Weights of a small transformer language model.
Size: 10 layers, width 256, MLP 512 SwiGLU, vocabulary 2048.
Each number is 128 + 32 x the weight over the matrix's rms, rounded and kept within 0 to 255. Layers, rows and columns count from 0. Numbers have three digits each.

# k: layer 5 attention key, 128x256, rms 0.0623, rows 106-112, columns 128-255
# q: layer 5 attention query, 256x256, rms 0.0654, rows 107-113,235-241, columns 128-255
k106:083236094144101122162107127133130138142096111122101141148174161089139091093118113124107143150125173128123160143065126156099082158121112119131104146159095104119139120151111060077104092173111148080191091130144142108152126150120124163096094162140143119103101173208070140105097101138152184104102110136153136112078104114145170112205107104158156148113111151111136144075158084146095140054107
q107:140135129161176123157081140081139116125167104100194176132134148103111136138116107063163145116125080127073138037114127121138127102163062096212152186077115098082166081183094190128149115116151117125122154098167112118115100204109074113129160166090089054156113162117111126132149095098151132145159096137118151169101129090102097085142111149125074126135042172120140117160082094154079127109149
q235:080154125152143149136100185126178092139099130129156119138210091062143146152098113159175158101132137091114151041167028096102152163087098126120148127060110102097162131116194120189168172126141110085122096163103150100154170129166113141116186170153176104173094170137109147137125131162140129154156128125110134149079083083120108151131108157073208056120132094082144150096136162095108138111138
k107:208122073113087107153117147149146103101181133137092103161118165106128137190124117107080110108038135045135080195146123113100103116078156164124086111134147118142127183075085168111073133103093188125129119110145125164123139110131087162114138168102089135147105163098138110090173160109135163114105093126140088103106097122124091134082096128206118158143105166151196127172098167146142130118176
q108:165115090150171196098128128134108144144117161127111094164086138156140148136128118134145124155157168069099155175071183152113202124104092119092129185134125142075143125187163136124160128113149066091080116148154145081122162144103176099159123168120084080178132184160128108078177150115135102107119193151149186155146183117119149145148164119119112114159092123056176152081081183129137129129110
q236:093164165127138148146100114110157118120172084106119135129102166117125112163189137141157101072094130092108088145153125115150149154145123113122125075160146112066138139085058168057129160131153117120148138133110090119120102157130075110147126126109071105085135154169113123096070092090048091105155146114113134133168116153122075110180110112107156128109125155086125062112110175127176195121131
k108:125152118097071109130107050121165151097083117107121174136116106151157133144103119175099132144139139050169137087146105125130183151138201099141174144148155137107154083166150103160088103146132245140113129169087121166142107132097112162186072145142156115123112142138181163134108085139090155137130109067124131113191113137186131142085158152106074101132118146169158062136083126146140149136130
q109:148084103175145096144087144140157133117140087138140098080116155142095079109117143172118120115148078071119060096175205091134110172186080107105132124130087063176104092146154137084165140153088134137138086150102115089170085033089103114161098136099123138050109106097056132155107143153181093173083108101078105104189080151131131078145128155115139101169069150124067155110142091185132151102067
q237:129125134172170154098090137148126055113127128137109120104155143133099180140192163134116152124105169140155095124120183139143134135125159156194115141111113077105126155140093175150168148140118114123149099187138071139050128132115108110111074078144124087137120171135113110121174129112144141044101127124120077174117114091115156100145093139103174081139147138123089083199131148149185136101201
k109:099146106107131126094097112140058120158120179149088133174110089158154142117093148132168103115051165075145162047114158153126118099097159061125071130145116123161153143115086105082141130094180132157110180106218122137084112077129197144148106139101092116104122146104165153148114134123133106123075101136162124133161096105116185123133095141184152120125164061161103107122100126138128100128111
q110:092121176112110114096080120170129127090100100103160104123118120090108135156135113150146152112169159141138149152103137098157125126099110133123099071128196150135107119117126163132070056174138089118096093108153112150115147184087121057193167155167153102054066165182137116118147136093135127125135151137103134135146117144087065141158132110080150134109136166188113149116059129134165127141051
q238:179102101044142151146084179193151101182148103119170125128049146136161135138139064168181152162134190094164090190091160098087155113129152135147130144095113162088106072110123149097168151170122179153102084110070122151147161146108144144091086133119137128126149149116126165127050089141129148152120036147095143101097112125155110078106128125169126123122052128155115151094128145143152097097109
k110:113183154149081085129133083087132196151094143212113111152128182106131137112129189102096050142098141101050140165092105150177130146192120097147098105067157069121092126189093109122103117109147155115098106045162087080170127165104112052129097140074184164120132163141097121184124120123124117085128143145140062140114149071104161153105153112145184098166142095078103213118118124117147151113135
q111:083142108158153177124108130093174167145123118111124118117171106139162159165100093141113110110154130151133141103089121151177091078117150134107120171102213144116127129084114071076116076096153068073119136068138180103192170194157141071186057167134120105071129130156166110190096168120146112095172114122145097133117122130140087117142178142092132145110164115157135120130093170113201144128125
q239:152188106172142139101171125178173131144088138119134143117130097066113125171087089131140119120149087127149156083160092114152163084084139061098162141158193154174195127124124134086140157111122136135119101133116165146147090118084172096151115091118118102073119139146133113172104165083168166139132135186125138139178097120105163156155170113126140171162082126100130150134110136081093104104129
k111:159109180118132081099141142103101120126095091124145102112113153123077166106117145125103105171059108171096155157134093079168177122099140165146149139095161154114163136162138068097059092122208094131145130096109116175118131138133095183130132157130127180117095166107089130136091085121179167110136136128131165168135117174146104080127142147073106182128156117160160163111143144219140132179113
q112:141093137163181174068101098140184138182116146111147191083123159107102141154186161086170135138099179134129130171141090148092137122128121093167081140105124150153087095121122115113116157129137124049103180152151174159181115160113116109095156147170145133122134115119155118196174149079126082154123156126077183156131081107143070137115101145118115124109156175060127062141151195102088148144124
q240:149233122188184111163153117096125149079175098062131139135110109110115137076105112112145082139148078162103096104202180168109143140072070197098179152147118137068142118121156146172126089098082138140101103080155154112105099087139116109129120061144148130165078109129173155109165177134132157062149091068141073101151204143152126092157110099159087088111125151076126188174095118116111096169115
k112:129194148078140118160128135054110179089130103173208122114128146186113152137161092149162093109111116160131120114159082088147165085113129115076079170226114134103122143098119152130100146139139107163132116089112116144095197105126159110123141164115113076149122110113118147086133135181061132174128132130136132094140112137096137164124132189071136123175133145136135134089097127139185183127131
q113:092156135075104139124115128140107137130172150136109065156165083118080130118052065168150086125073174147188127196131081123101082138123053164110154158153120188056130173141089169153108122153163157124158084156176127202141086117096101201115160081084173052103157135163119112123103130153205125111083112141093138149118123133160127093145086152159128133122163081165087050127071125128111139131128
q241:177100137118124111037178102134135146086155101097120162091153134142052161116120136117214118144147147065198126147147132067187192155188138123085146158182134143152160160158191157096172078132147110138162184122138084157126178181092092215166161142113094138120163123146173150089124149157182130078070189073122102149137190118076160105137128177130120183036101129076169069133122130097143094144164